Weights of a small transformer language model.
Size: 20 layers, width 192, 2 heads of 96, vocabulary 2048.
Architecture: LayerNorm before each block, rotary positions, biases, tied embeddings, attention and MLP in parallel.
Each number is 128 + 24 x the weight over its row's rms, rounded and kept within 0 to 255. Layers, rows and columns count from 0. Numbers have three digits each. The size before them is the row's rms in percent of the matrix's.

# v: layer 13 attention value, 192x192, rms 0.0341, rows 156-191, columns 64-95
# o: layer 13 attention output (transposed), 192x192, rms 0.0347, rows 156-191, columns 64-95
# up: layer 13 MLP up, 768x192, rms 0.0578, rows 0-47, columns 64-95
# down: layer 13 MLP down (transposed), 768x192, rms 0.0435, rows 0-47, columns 64-95
v156 111:126156125154147114125120164109095111083104127122151119141144138121138144143173155138109115151157
o156 111:160138151139112116147139114126139130080128179120115094130134142174141142121104142120116165105091
v157 106:126177113126116111129128118128158099134109143158117136147111115126131167107132139121133133109170
o157 112:135152134118141115103098114136095067132081151118161130100145103144138179142119145132113159166141
v158 105:126148147121157129170117155140121145125162135136170103171174111140079121154145133110135172094126
o158 108:086099135114157118108153129107163134117123126139094136172124097114121173095148091143145108134133
v159 115:108148117156140106108100136120134148132126115141152127100108147080113133131133076139120069082097
o159 123:152129138159100126119117099132101164106124128119117108112129144151102118140133148108121162112133
v160 104:114166142129085166090139143130161146148106136134156121140137124116142182079134110102149124126143
o160 106:144113118136127087162135118132156125130117159114138120152124095149078138151143164124139131162145
v161 104:146115114127165098123115160137160114096126087126130143146144129173110083093127132118145162126164
o161 106:090122156082124140135125093143101142133096157136138158113146053113144114126106099142137123159144
v162 101:133129097123121164125156133115158103115173124133116109121149137125140106129106131122146130094098
o162 107:151150135143125144107135149125122145125169128132126105122109122135119123119148135118122121151163
v163 098:143101117153122119098151118144142150131168100114083135153134113125147107113096149088083116153086
o163 095:178145139123123130104101093157149133127121149087114131145130141103088125115136136119140169132139
v164 094:143228138141151133146121123115116134116133155134113145127091105082135141195126162139138149103164
o164 098:140160111179125132114125135123119118136120139164180134099171155113169162107126179149100100120106
v165 099:122130105148193120132141128129116133111138188142100117166115121165097115093095106091137126111145
o165 109:106152131140117108130095114139103136165117149124128160105107119108106126109123086135125140113133
v166 113:146133114134159142132120158108119155094195135149108192073133129141117114126125132147144109108118
o166 121:138126173136144107125131132139131149131160148102114090129123132141147098160083141126158119096197
v167 108:102082147117129112148150118116184117137119119140146117116121145122163098129115141062117121156127
o167 116:135167125129110120124096121152100172135122137133101097172144087126085158098155123131130134131112
v168 119:123170145149095122149073143142123118113154108107185139132121177099124131144140138096139111111145
o168 131:129085156132116102100139059128116137126171176080081132171117109123071123153133123139164133111122
v169 098:111143146143124129159112124150150158146100153131131157106133124126126117135135095141098122147119
o169 107:103128126081113112115125142120123137133081122108100097130129141134139151162161097126121143125145
v170 102:148111117167129124141150104185083175117145134151123082102103102133123080123146112102109098125113
o170 100:157107124125123119106118122129116136116177110102129127117152155136107085127129102158118125097164
v171 112:102147133112140092115140115126123155131084139073132105122120172150142145172134116097119161157173
o171 126:101115158133139119121142142148158135107133099136127123107125115117165130141139102171125111136107
v172 093:148145118154123120128113103126114157129122126153127117146129103117095131114158130154109086155098
o172 097:122092077131126112145166133158085152120112149129138143123116170144112155129163087141110142089120
v173 097:136123115161124136111136093105101130150151104133155108155114090123131107148142129141098123201125
o173 107:145126084149076134110117139154148122121091103135136146102147181113137103137137130122091160092110
v174 090:108123142118171114124146102153108106115134100113182129129120171148139144164127117083154149130163
o174 094:170133151111153126145134137137145152123092133138106139137114059133141194099156101156136109175141
v175 103:103119076155111132127120099133149139140150155154102130101153118168104090114111138106118141133115
o175 108:112134145118121131072112101156113136120112157094090152142129121081152164111173106140135160141109
v176 103:109130132114094124122099143139124146119136116126137067144135112153155144127122143069142122146086
o176 110:134129112149135123133123160105192153150154127120153131130119142103088107119128134145158118145165
v177 104:130168124105111137126102164129095144150105114162075098081109143161116165180155141166113107150123
o177 107:122111158137120092103161176104126108147143123139171119103173155126136134141135117159103114129128
v178 104:135072158143136139150208148121134143153121119137130102149141171128109122161142096092147146136145
o178 117:123160103115124136140136118141140166131134085157137115137131149144111133096129134117156117102151
v179 090:098143140101120109163148119140113116118131132162122131069123125135144130124116144119185142105126
o179 097:133137132098151117117118125157090131174109111104143104120112078094149115098157116134118145162144
v180 113:143128137103077089133109160123104136137111101118130138111115107157111126113150133143126140151170
o180 120:118071135110125112183151096123120060141158125116176168121096107121129135129133125172133092143116
v181 106:141133103096106121105098153102097129139167107123140143107114137114124143106138141157120134141119
o181 111:139142156157137136147148125093115124127130141147110157153092097188082153113145137139127076149130
v182 101:142179113143131109107119111147142114127190136124136124126081101141165163134161116121156124126154
o182 108:125131153174141135104142166117100169125131192112131099114168134128114126107114161112132096098099
v183 106:140086145132118159140162129121145134170079121128129123158162150106105124122111116111122140141160
o183 113:156123092087107096131153109178097100150082086131156140120098116130145165118164085141091180155130
v184 101:142164130136164132102138135167103117135156156135167116114082148088120176192114151124134145163103
o184 103:129142101140131120122102074135131164147102130117126189153146138111156135136096117165101126123119
v185 096:132162131138146114171084134142155115093118137182143147109103116131119131135115108174155143110167
o185 097:112107133110140138134136112126103147147107166099129108113161080094159111121105146129129119145096
v186 106:134127114131132147132084116132119114104140147150107159117121144125138106169104126141122114130126
o186 114:132144147137115141096104078130112111111189176082124141126142129111166130145136131155109114098105
v187 103:130129148160139151159121096141103109155145153142135131173105105107162086072131114112157097105090
o187 110:174158121103083124088082123111135109109138135131093145148150134137096099144093154094127145139135
v188 108:116145121152170120110087120130149111120200183106105089137138150144082146129133127148127149104148
o188 109:136174143104149120109137129090119119131111113140101130134141100127143103159117146091132097159106
v189 101:095144122129090101091171163151119112098085150101144109132159121160136129138134149167148102125124
o189 104:136112169171169135133117132104129145073172131148081114149083128146094137078134109118138121128104
v190 099:125184109160105135132140129120091146161139161107085124134131102093120112136119120146118140106111
o190 102:116133135155112134100145140122120165112140124111141129101165202111124069150089126101131119089135
v191 111:130150114125119148140127106110133109147214106135122096132147154085150136167125112106143107135094
o191 114:167158125130122148062107069167152168142126127133096128134159131119126104126168168138072167144087
up0 095:134124072154070105150118166133147131127128151139162126110111131154127127099095142105113116156132
down0 096:129141152143147129109124092119076117156116113113159163123183130101119103117194131174127157138116
up1 073:128124178096141170109127126097118137156110174136092118098130171096155159118138108138128126131109
down1 064:120107102129092093146107140115128151100143119145158132136138085154126123140117153127107137117146
up2 090:111115132173083109138165106106073120131092123150126136114158120106133147154157089111110115148115
down2 078:149089123123166155153090153159174118108150167108110106136126124153140130103093141152138161121131
up3 111:109097153146104132145129099125154139170101091114096109116112104158154096083127138109115136153126
down3 114:168165123145169136165102157082104140122146138126174113186118130101091147135162132135134135081190
up4 116:140141128131116159141163122160151132138125109110138171125135100146172115115102087103115161074122
down4 120:109136168128136071148098174099132153123119124111126100130158124157123131121201117171128145179112
up5 100:097090174160141136123158125157130164108139148155152161122142131104199155150102102083084144151141
down5 092:155133093095077098108117158087151093139119115094131132112122132192106107127164107161137133142107
up6 094:115120113086105140117121133122126099075131143116115140114169141155181101161150132077112133110082
down6 098:140138113163113132138194083124138171167164113138118132118104143136069125153128125142143141126160
up7 109:125113122132093128154141104147094146098094191130135131120141124108113123111144163103103136162112
down7 110:100117132125125133150126113132135126153108110155133097165140118146155119111095077162129075165151
up8 099:093106131112125152170158098126126132112074147120126105067153122143135134116126134143118136122115
down8 103:142138125114133131106100139118131136168155157101114128168076136122103104132106137087100155121174
up9 106:136114102123182149153156138086150144160137148120108128112161144111113128109131144128104101104123
down9 120:120142134204111122103105147112096148146112133132139120129109155148151120115133102124099166125201
up10 093:098121148135139139118140166123114128139127074116161160072094113115115109153154150137114166108133
down10 116:163091081122131124135136129115139139134147175139114134142161105120143143151090117105133064190089
up11 099:107140121116187146131156137108157158117141144121088142133130135124157093122128119068171131105138
down11 101:099123087107092131140156155154153111136129134170112162138126148125111133177097167120138140147103
up12 110:138090130163123129106157151138124124158099168086145128096134137112159143089104144133128141110104
down12 103:152147101079168105134168119084102139126121142140149088127139128127143141101123096178156110133168
up13 101:093105130150116163126123081124104137122110103110143151090143161103129159087114103086134129135172
down13 092:166148118087155122132131128094157144135117136127139134126120107116142151145087173114164091121143
up14 094:109104099129134107105203141125134189160123144149102129080117140110144131166129128141104122138106
down14 094:147105125147150164173116109136145112094157143122122133120109122155136105121153109105138111149121
up15 108:153161171125143131143162150123108104096134123095144105149148140134121114151131079109149130118079
down15 109:122104128141153129129118120115127185094124115106106149097161130124102150136110152152102134159111
up16 096:095131116142148132120117112097054131113147156099094149118174128142113120119131141147095131153127
down16 077:146148145128111112110100136163149130146160103126108116122124085153128160154091100115111109105126
up17 121:116107133130083111141169120119131148134147144068108141102157102140162172086110127087117123136127
down17 125:126144125154158163095136125127110153094121105157123122132152138155081117093121166178145111153082
up18 095:117102122129166114134119116127104147107154123094126098107120137112106125104113111129131140160154
down18 099:159130124133138150123131099102126144107127190121111113135161126149113154145111114148152107147111
up19 103:161116138115127092159133119144094122174105138143130136123129163054148134118131141147156128127116
down19 094:148113092137177106172110108137169145172135137108134114135105140141131127131105115151120087160099
up20 095:146101138109088104128164175149118149132177145093093166134161103097149079101131111171112162118097
down20 089:130130114157143142113140126125130136114123143145147096191107109133125141125138157104125129115119
up21 128:159114120129103178127177126142130147144138140103094090122159149126109174119130144106087124132099
down21 141:097130101140164130102116088122131155157101125130111134170155147097131118169159102160147136148129
up22 095:121113104107172116122111149146134146160089120145079125149139119109152138114141170095101115135106
down22 093:126142174159125158093143131094114151111135132146173133084147162158130169094127104142151149119132
up23 106:103109148104108126159099137138121162125090163161112155112151127148153137124115132086121148122128
down23 094:121145135152125124164131106130103136093142137103136137106128142152097072176143111128143097150105
up24 109:108101126158101129136142105140160150124088114111155137129173195093131165152147171156139119131157
down24 105:123181135132108096157102104123144138106112150163117160146104143139136049134110122112123149146095
up25 085:117157155161107119153119185134096156145143157134094096140110159128115123124126086081103108131133
down25 079:152127111115162140132127092119140104126103127086144131127127080124140123119159190174145130133126
up26 102:151133135143135113164141137091100141146113136122146156137139133110151153161172123130139199115141
down26 105:128095118097147142126102140161119120125138140109124078101111090141159127120129134172111090133128
up27 089:152122131141104106150097121138152129123135147126137143119130194100111103113157157128118161127157
down27 085:106130179118120145124177141100137131131119114131145114130119096126165126157098106162113146124091
up28 100:062117154111145100123138126183093162132132095146144159095156088124122134102138146107145145121123
down28 097:157155109140151172091128139077092136137163148161114136137120180111105145163103111169106159139134
up29 090:121095130111157141161152159161126124116128137130100136126147106116123129088114082090140133122123
down29 095:111158152154099167100133108080135108147126115123172122102105109117139110182172159122141136179151
up30 102:134114150126092171145133143126185105101136146129092150145167097168133127127100134096137130153148
down30 096:122105097119151129108146167122081120176104106143132127110118132121142123150154090171156158054125
up31 095:108126122182104118111102126174110154111149159146117107130134122111119128157106114139074119133151
down31 098:120106104076163125125118109090135144118133092114133138130133178178116133111156112127173166110108
up32 078:093138143130176127128139103092158145100094153130123143150150096162136152156100110140123116147101
down32 072:136114121145079110135150165161087162134164096100148118105128153118116112096160139118149147129128
up33 100:109120108142120137071115134089069145151120133124085116125149153096096150105132145105132132120119
down33 089:124123116097082149179147113122155132147104124144111126132154123138146113139139143129084127174162
up34 050:082139126128083098120095174141135129173068170112119133102150089153139122113120113116118153114153
down34 042:166089115120146168135142100126117112115183098145109116116130147114120155123130123140136096140116
up35 100:106087166125097089145140118213139145139160153113128107152158150120160117133130161141100165127111
down35 103:137143119177099196116107163128156122134120147140178142159106146119085129133120127117123091149142
up36 107:161141106120127124118132102096150108097110140053084150098125150099134109145119171119096162118138
down36 125:103130172154120092135129152185109137129136122188148116139108117125148143131135074129151108100126
up37 101:118105117121108140105128149167104144100154112110133116114176154138144107106145121136103174124095
down37 105:134156132164166114157110080152124147157124148104146127126109064089136146130111124107152103133165
up38 113:144090141157073113130163130132117104125104204087098140157111135102130122132123074120150128127131
down38 129:127135115100159138127112126154147148146089092132115145102136109123104119137150157072121141149137
up39 112:120124110115128140152107178143140150126126102113138169113143145150095130135134152119122165131096
down39 113:168172140156161116076155101136123132075151162125118091116172150080095137117158137113139160159121
up40 106:135096112102119133155163119141105123107132144126126145092152159158158172123151128131110132157151
down40 093:142137139159119115164075150135141108118064117074127132155143102095193150157074121127156125120109
up41 095:115097128118141152152131093168088166149091136079136131091153148119117143133101137061135116148163
down41 093:124131120131131152148122138122152129115123130178120163158138102137123136114182120153151162125102
up42 077:118163165110104102145151131120124125129159107146151142139180120105112126134096163143138126132124
down42 064:133109096139134112135125131143157136122107159148111130132099125156153113123166107107117121095125
up43 106:122111153080118086153147094146114106140135175141118124115175123136098152119116100114146128161137
down43 099:148151146091127163098079151123126138158132146155148125145111092157129125141151129125129127132138
up44 103:100138107128164122092132095106175104129104168127119137127145138116148113116165150094118130104169
down44 106:143114127089136145149143116144071143147130125161162111120133139152129130140118122160132100160090
up45 103:130111110135117125147147101162133130118110122123104163121103069113174127123108157127151130143118
down45 103:104154149125094127109101143107117122119165123152159143100075177141108107112131136124105139098083
up46 102:116093172128116169123161147127110156122103157139125121174164094140116170128105092105146110159098
down46 110:130112142158085089115110123104114116145147127142122120101082151103165086139134160129104166105173
up47 104:108100121107137105149138126152135150140094125106092159123157138123128105118080177137069116150097
down47 102:138151175121111145121141146144180122139151125119129104087104164152166149103178118099171088101123